{"num_hidden_layers": 11, "hidden_size": 64, "num_attention_heads": 2, "num_key_value_heads": 2, "head_dim": 32, "intermediate_size": 256, "vocab_size": 890, "hidden_act": "gelu", "norm": "layernorm", "norm_place": "pre", "norm_eps": 1e-06, "positions": "learned", "qk_norm": false, "attn_scale": 0.177, "bias": "none", "tie_word_embeddings": true, "parallel_block": false, "extras": ["capped logits"], "init": "normal", "init_std_qkv": 0.0255, "init_std_o": 0.0255, "init_std_up": 0.0255, "init_std_down": 0.0255, "optimizer": "soap_variant", "learning_rate": 0.0082, "lr_mult_o": 1.46, "beta1": 0.95, "beta2": 0.99, "lr_head": 0.0183, "max_grad_norm": 0.5, "warmup_steps": 200, "schedule": "wsd", "decay_fraction": 1.0, "decay_shape": "linear", "final_lr_fraction": 0.0, "batch_tokens": 32768, "max_seq_len": 384, "doc_mask": true, "train_tokens": 118100000, "max_steps": 3605, "dataset": "wikipedia_en"}
Each number is 500 + 25 x the weight over the matrix's rms, rounded and kept within 0 to 999. Layers, rows and columns count from 0. Numbers have three digits each.

# layer 3 MLP down (transposed), 256x64, rms 0.195, rows 31-80, columns 0-63
489477492479508500493500538488487476518467534490501505465473475499476479512482469480474514516515472504496442543530476458506538512497479469488503471510504522461514513477524509451540503484474490
531527484503524453524493464511515515536505468492518518488500512544539497509531522491474517465522506498524494505511497476495506491510495454506531528505474465500506520459509519495526477505529538
542498457488542503510441497541524481516524504491572470495501476546510533469523491515510509522445537487523490507497529484508481505500546505477514516540494441543512509503492490493465546431473501
528500484504494522473502511524499518463518495498502526465503492491487509497506458481513485439539500497473510506497491536533491462450444486476500481481479491507504543535503515510491460488486522
526475548483545516469545476511462533483507496557474470506512520462542453533487456487462494521523527476495508475503470507492503519489489506508464490524509515439497518506493483500500501568472518
539514516488520513459519467557476510484465502512471486515520465527459419526498449482485489504482494530468472515495530488494509487508509499507471494496489480530498518519496503490504518447531458
509475516497505526524533513460502486514541495477480505495497511510516522499482489507484543478534494509535471500512483473506508497469492485497509475501497477508524481450514496519520500521450515
474516480478484509533516522476530497555494465509496517501506523564526534488501464490521501542523559497519538434517494477488500485455485502502528519469480499476488484487499460517489463524449497
500522464501518479479547479532480538521520531494518477510478499441516467504494513505474502538492437552500498512483498489519507543501494477568529435477489504542492501519499460491509488482546503
440528508539436469598486509482493538525523495489465575476545478542512488574462541523510504478457487480482519514586424511494503484478534521496416573415455514537505509454441472513477442543527471
491518486460517485523511482501476486517502506531510490488502520507496455509530472494517490462506525429517486491515513481547476519479528482529493502493494513519497490457518498450497488507547483
471509486489503510480512500488514520495461455521527457538508447504502493514500499482488440481503518539469497513488546504520531497514522540512504512524512510525487506469515503489481477488511533
504457521453494516525508493505494529498532511513505477500488512502513518491505490519543515490475486571495483532514486516505510484509509510491482515507483475480512481504450481520500486509488527
520489512478500498530484512501521482487498487459504495515487495503484494490473491500472514476534524498494490519502534501487502496489481523518486496497511460507506504495505506493518504486502482
525493498488438544501577482549487506480535492561484489515514495472500553462499524536519550520519526500486497527491458492453490439475483465536472547504483515503490523496496528493542501542501488
489515468496513509488486509489501521490478469471497505476526455500500524498490491491555507431484512519526508508481493523486502518494496480492507487579537502498503483509500500454489472476479526
491503485531499508536505497532470497518506502484467487466516474501447487492501498492484520455509522505491505514502506496522525521501517487491443509507501451520515500485465494533527479524481493
486547509474482460529558485499506492434535436521460501527519523464533543548517470492527465476505494529494439469514539535527479542450485412524562506556503548477496499478507439437539445513466434
513439472540469503503510481500493490482529517482513496489492479509471486542510523524516498476524523533474464489534503486506506515459517543499467537496493490465499496550510505503513500512438489
522510471504492514472543472531534474519469520496512482514506502519449440455513510502477558501496538532501542547517524452503452487513484475510474421520478461505524502521559485548524437531506546
464487478501517451479507494491488459520460488487492510481520489461481521487518489518507500498491470535526509491517482507451521528509468559503489509514475542461513503511486531512518498461482484
500529491492519534507470496501468499509537489536518516519527518522428476520480505477504523504482507497492529474479499500452452499464519462513462526445438489496465479498496496509501438529497435
506494511466537500494500457498460516505472508502459535506505523518488500518498482493518493503533473529488464535504470509524471500491484529527494520505490511518502484492502495514458531488472523
540488500514542535498499440509507507491515519523506483532474486501498470527479495516503455539477475509481509473501511515507475515489501477519493504503504450444494497435516472507467462504496517
466481486498496477511507549462489495486511525498502513491478496487491492487536493518525486526446490519516530497515489525506495480490488474466523454512519461501508485494486513501521523493509488
523494537492539484526492507511497515507506550512529484504479525463527454507537496492465473508514486501536501500548473484517480542485467492501504494512479521495521489483481518450529486454497502
472499497442536529480500477474481510493493541483507448531487465489515494449511471495524498535475516516524514528465494520498486521518488504462493512509497512514493470512459510475479515444483477
497496465492524523526496468473515496517530489486463510498492441506485504498469485492517475458488510535486470529486517450516517519487541536498497493506500505467481483488495536508513546562502524
480517487444515500485483497486486513494531465523480506483520520506495490481469504537490532502510516508550518463477518520467496456509484481513452471532456517520492498500544478464544503507485489
466500484447497518511523519549452456505493506502501537528521513511527503499513504523488505517499486485476514537490499544488474514536509470509503545517491528468539507536492512542526505477493489
504493469531496502503509525502501445510461469514478516458466484464504501458539474515493485509536499503530516496574512497534488490501476540492501520511511522524491536501524527526520451488488475
547499520522514475494463484490481529527468507533514530508502501544480462482505466545495489502462512512491473464497507518489510542454448490500508505518491502490468527524488461494522508462495492
493484535521530525515506515464513494465483525479503448538478524522522474532486525514501518495541472536495504495495507478501544497469535510469524494494478508486477479517517495473485502483479480
448492491494503489490503513472481513484489489507504509513464467514465512481492492507504515494522491508503476484462530505499503516549511438513481505521526495477491507527509521496501482504487512
455512501427497457510468474492477500485453453486515497484486539495484495477482548462516498529510521515541461504529513524499515479513471486517506506477506498473507472560499471452473547464501500
497474540486495483517493515458483532491491501465474519486513501508523495522485509498520482463529458470509512477505486506502488472524490533538464541503485465522497467496497515499463477482521518
513434525551471491508512491497513525518510478519496499519492519499500525513503525504479497492467449529498500525520489465482523573522531520528474500487532506521501542466508525485497470502495508
496514490514494477475489539514512517493492543462524508489453463477502509499542489497515517480497512527519516506520510517559500494461468506502521503506517532541520519514493502475504470443506494
506505507505481496519491506510481518513511521497521521507522480506489539486530493486483485486520493478494490465501525513488518553513482541501474527523511513484523488472493560488508562523503524
471521516473492491461470491483502510519511492498490488472488486491449526504467502502528456469483493493515478486494529464496517558499491514499498505501522493518510520507525498464477461479476530
514542529499489499527498567527508507439478506482476509482523518531469539510535494491489476482476474504512475490506486493490462492498492491486488489537466486477509494490504502485459517516530492
481524477513486472483471505502534480530482461510513514491530524498518487495478511489500496508513439509505452503492498478497494489544463496506528497532500557515500486483487479522510489499552484
497516461464507490502467496519499526513544517521520553458500509474493467497510502492538490512490490497507515499533531527520472515551482527514500483500496471477498539465509503497523469513510511
504515532524514444516514528449514494563470526499486493553523501495490506504513479480484475511509483497498510517534449473485498513466510526464522515487520499481471514505528473491485514476487455
506520474507477503495533497503456498491469454494452525473513449506500490514499526516538523507496502507513520505510525487513548509537512509469564483546514473485466497494485483527487538509467498
480532464500468488484512474488532499486509502487494452535497482499472480482518508476530527510468495497517565558506510526505502452517481502538502489509513469533452498526499479486495512512509485
496483505491535489479511482485491493486511528478490508455514498537486499477503514491522531505490496509517525513485492478498455509516520463521449483526514510502478495510521534477521508488463520
503464495509476491474512504440492511512514489491507551523513488498502536503485505491504473497525556511501502480478521493505515505505527511466530525490497541500467494500505498482511545509506489
518502508538510505493484551506554528479513490532498462498504509508504545542493503518469522505522493482451454481486462492482529503476515493512450513494475497533514491486484461510493497490522503
500475484515525499519502511475506488518468472465471527495512532486510537493497533503505474486526502490503476500453487492507487516496485473490521503509518473505505479472480483517506464467525479
# layer 3 MLP up, 256x64, rms 0.211, rows 32-81, columns 0-63
499507529472503483524517496486513489472518482481524462516508485463547547501524505467490498485510458533480487457549491501524545451495490531500505480494518511519501497472523505503502478494496494
491496505459455482523495504476453481497501466481533480535508504493520461455489557452515522529504453533502480501461497526482497455484492476509515528511482488491553514488483535488577489529507506
487507515482508501515522518488522468502495481455472502491494511451504539483507503507491485468493450516519545498499491522496485466534523499486470504515500466505508530492512488513467517479494513
483503462536473509545510507470500483482480519511518505484493467507478520472552490513476496508504433484478485507540495499457520525500490518445571526510516467497504500493447512502524530478520540
524471537532501485578503478492523504499489518481490480478494510484485439476549516486459469509459497542467512486534508448503457512515529491482570459474518470485495535498500498521547505535505476
494479506491496534559506485498491509511490498486495516497472520498531561514481531465489500499463545507508506511502483496509513500485499485507501496463504472519512507505490480528505480505498502
525470456532486519488502478499489508488469538481535484485503480476517464457499532501473490519487489498486500547514506509399491508526491513450450521482482521510501493450490509474512509484494491
502515499494531549500490501487507535469457481541466451521507480477478510490514538509564490478492498552451505489541501498520516493480500499491522491484476483531507485496504499524476456474487476
511550510558502488564511473492573563424465489505428536453507456508501454576462515463524561386482528463526528512548497479491511499467563522428492432515452475506495535479480465482479446502486479
531469493471509479553512477479484550504458487514509504517499511502509498477516486545466456508469505518535484508477505466503506495505538493499510508481501477495473500522509484493511522465468464
510530514504481490543470498500510450501534528469481526495500541503481500474523525524515551498495442487498523493495479499516495522509501448497478488518466479474503486502497527510554549510476460
455535497534535492520504471524478509485517501477508477483511490483458461470537491492507487516524529486480501464516510468494506519513495470500515487502515524531494483438512507479528523511515455
507515505499537484482490471520503537483476501489494501503514502532496488496481481490508514491500491492496495503490502481520519495490497491516469519472516479524530506533516484483505484485519497
494472541504493541479529488499507542480499512524534489489480515433508514536464499516537522480493523512493475464485456484495455451494459449511526529500493512511482511499530502523485487456520504
530496524469500479550503494473524495476489511545486486470479460504509472442494489485452481551506513491524493484537540510486520536526541518485506514471507551476495545509504516483519491498546507
514493454512534528482528473507556492477480483556522425562483490479510522501509514492471514526515489490493499483470499505484483496516494507518504576483466516485457481516498518511504513495498482
515560448497524477537508509502524495467464545545505517519438494566467482500483505438500507503490537513511485460459521508537541508452467411561515519504539508546509513414507510462491479523465500
492511487476495477519470507465475490459505484490496531548457534502496558527511512482493470575481516514493504484473467496498526484467470514506488537473505473505515499493460521518554522486541497
504482507514511458516462511470522506518510463488492572512534454502447488510437538472519524493501504476514437454489482519506508501475488503503516527519525533518485533469501453518510543479522488
506497483516469489501492488482515516471473517453525463496506465501472438521523482485509457520473515479550445527471511524479517508500493482530482517498528502515544504528469526514512532503538460
478508519485459465523544498523510422455484511461501529496530481480526474483486505456503534485506493507508507524524502497520500504544553536465519465558524507468538548499536493514474514471476528
498485501500495523486502524485541493505491477459493497514483490478473444549479497487492510480527483486488515516503524471500480491491495494447482487467499503501532482455558496532474511492488504
521451463493485486491519524514506503493481482488509518452499508510491505490539561525500525452512500485549504506487499517482483496491494523446482506519486461510511528487528471506524551481493532
520511510487453499519483498486518508495496520546504519497550501525494475483499507508488476506487551484485490495498502518499532532514509497490524509461493470521441523506526480489490502483479482
510497477499493537532482444528534517484467536510498471519506484488522441484532469548509493480490490488499497503536502529493459471502505491521514513498537503479483544516503503521486492457512456
527474448554514469466501525464524490520474478521489527469511507509457460507471493522476488517520509463509488493469501468481523493436486484481521524509503542494507508493487503494490528526505513
473512505531503480521500505528553477489465439519495519508490502478490446538491475489507533494515530497518492494507512503505510483475483494494563523513482531460478504510496515504513511500489540
497484495454500505567496500464510522494554452482510527536480506520484450494502510461481487521456525526510532483470547524507501511483478488484540495468489496475468520522503473487474487483455565
519490560463505527491530502488519481469488484514551498502479502487497502522512527477505510472478473522498465478494485505510496504514500529497475484506495477518515497482528457520440522466476493
496528462485493482492515522458503538528450484509504511523504478517482518486502505471514564483516506493522522513486466534482480494493492489488483548511477539482480529465471499475490481522477544
496514514495467502545483488489547531503479470484476464446531542441492544474499533494539537469499532509501525511494512501492517459511515483483451510510521501491507473470518520515494479527509461
502512461492484481478514522550518512511505470497524549493492499509499489519524482483525520505474507513539501525501494480488512489483450528537462518513483507499490510460479506497497549500513476
523479529494491492526505473538487510509503505462512522513485508487503484484486502511478511548478475489506485493513487464500517477469470553467534499481471508507538493502500492486517498505547475
480482521495518464489484440505507479473558480503525474509471516468503507487549510472528515512515499499521536421505487535559499491503503497491531500477494513515518521500474546515499471543532521
486485485510491527466517494505480470522528505548507527493517468499476509454495474480544509493524508524508491492496464481462477503496482492500551469545499543489478533459513492545528525491444477
546469471495509470475499506458493515482515446532491529514539518456527533518499510466513465505484509503536507484504511481511456517498500489498493491480495533521516488536454548553472482472517495
481505514448491474473502520500497496489524481531495520483462489497511481499504475490473514531459497538523544483483507518517497456527506483503512480457468495444526505489535492513479473508452478
520528477517481504502471478487529479489509447512490522506466517463486479509468504485532527503497501534514566498490515486527491472490541512516523485521509486492490528466503467522518475502481469
510496496539496500546503499476464505471489507521481514479520484519519526546535493500472530475478514527470519512522485498455523466527506459484495501532489494474487501491464507537535493501519471
496479511508497516491525548459539469514497562467551506539492540477498514501488480477468499508517482542510506539474451483479517492497494451539496505461517487481495505499512521503477530510520521
525544481468517495457508501489506490492507491498525501513505524500495540521501565502515505440510485512507518477520464505514479501471465490538436519516506552498485499495530487491493497511484538
468503498528537512491489514493525514461489500545505486470479475502485520488491489507469496537500505530455459507469513491503510499444507504508523504482536548545504483506516486511528519482482483
548525511532546488508522478515527479520532496486512474486521498451530531486536570489506504511475454472511493464508489534473496489470474520512479477501491503506478470507506516496474484466544503
467482507503560465500507464488517457514523448487517507489480538495488528516485527458501491502533418564525473462553483453516455503466496528504520524503484515521525530501534486485530491451490488
493530504489525538501515451498534532554501469538483494529502516481491511516510489526507540514460483529508518447515488533480470495479448490525450523524471496510522506488498474470450477499510488
508487493509482457533521518520475546474472512494521476517502516462507541489487487492514448564493519495511476486534503509517544495522527546488518509479507476545481524501486488479478478507557485
535486508487527583522523506513497510500494508498516499463468529484481495521486541515437501529503504504483457520508506473507486476495483507533435488457529510508524532490512471556498487522499485
494477474483481517504520489528466499497462492507477560483552494511489512467526493466530481505470535522500523540523517503546500506505506551467541480513544507465537503503468496522508524487476453
508491478512525537481481462494494481518547507487510509515528507519467519490464503525528537492489464525502474496455496490483475502488506496510473470542490490478526512500489499518508480479481539
509500415534558484492499502485515514500514479474484504458512503475468505500504500533528529444465458486513514549524478480508511469522521523523538464517461516458515496468502497494468488518502532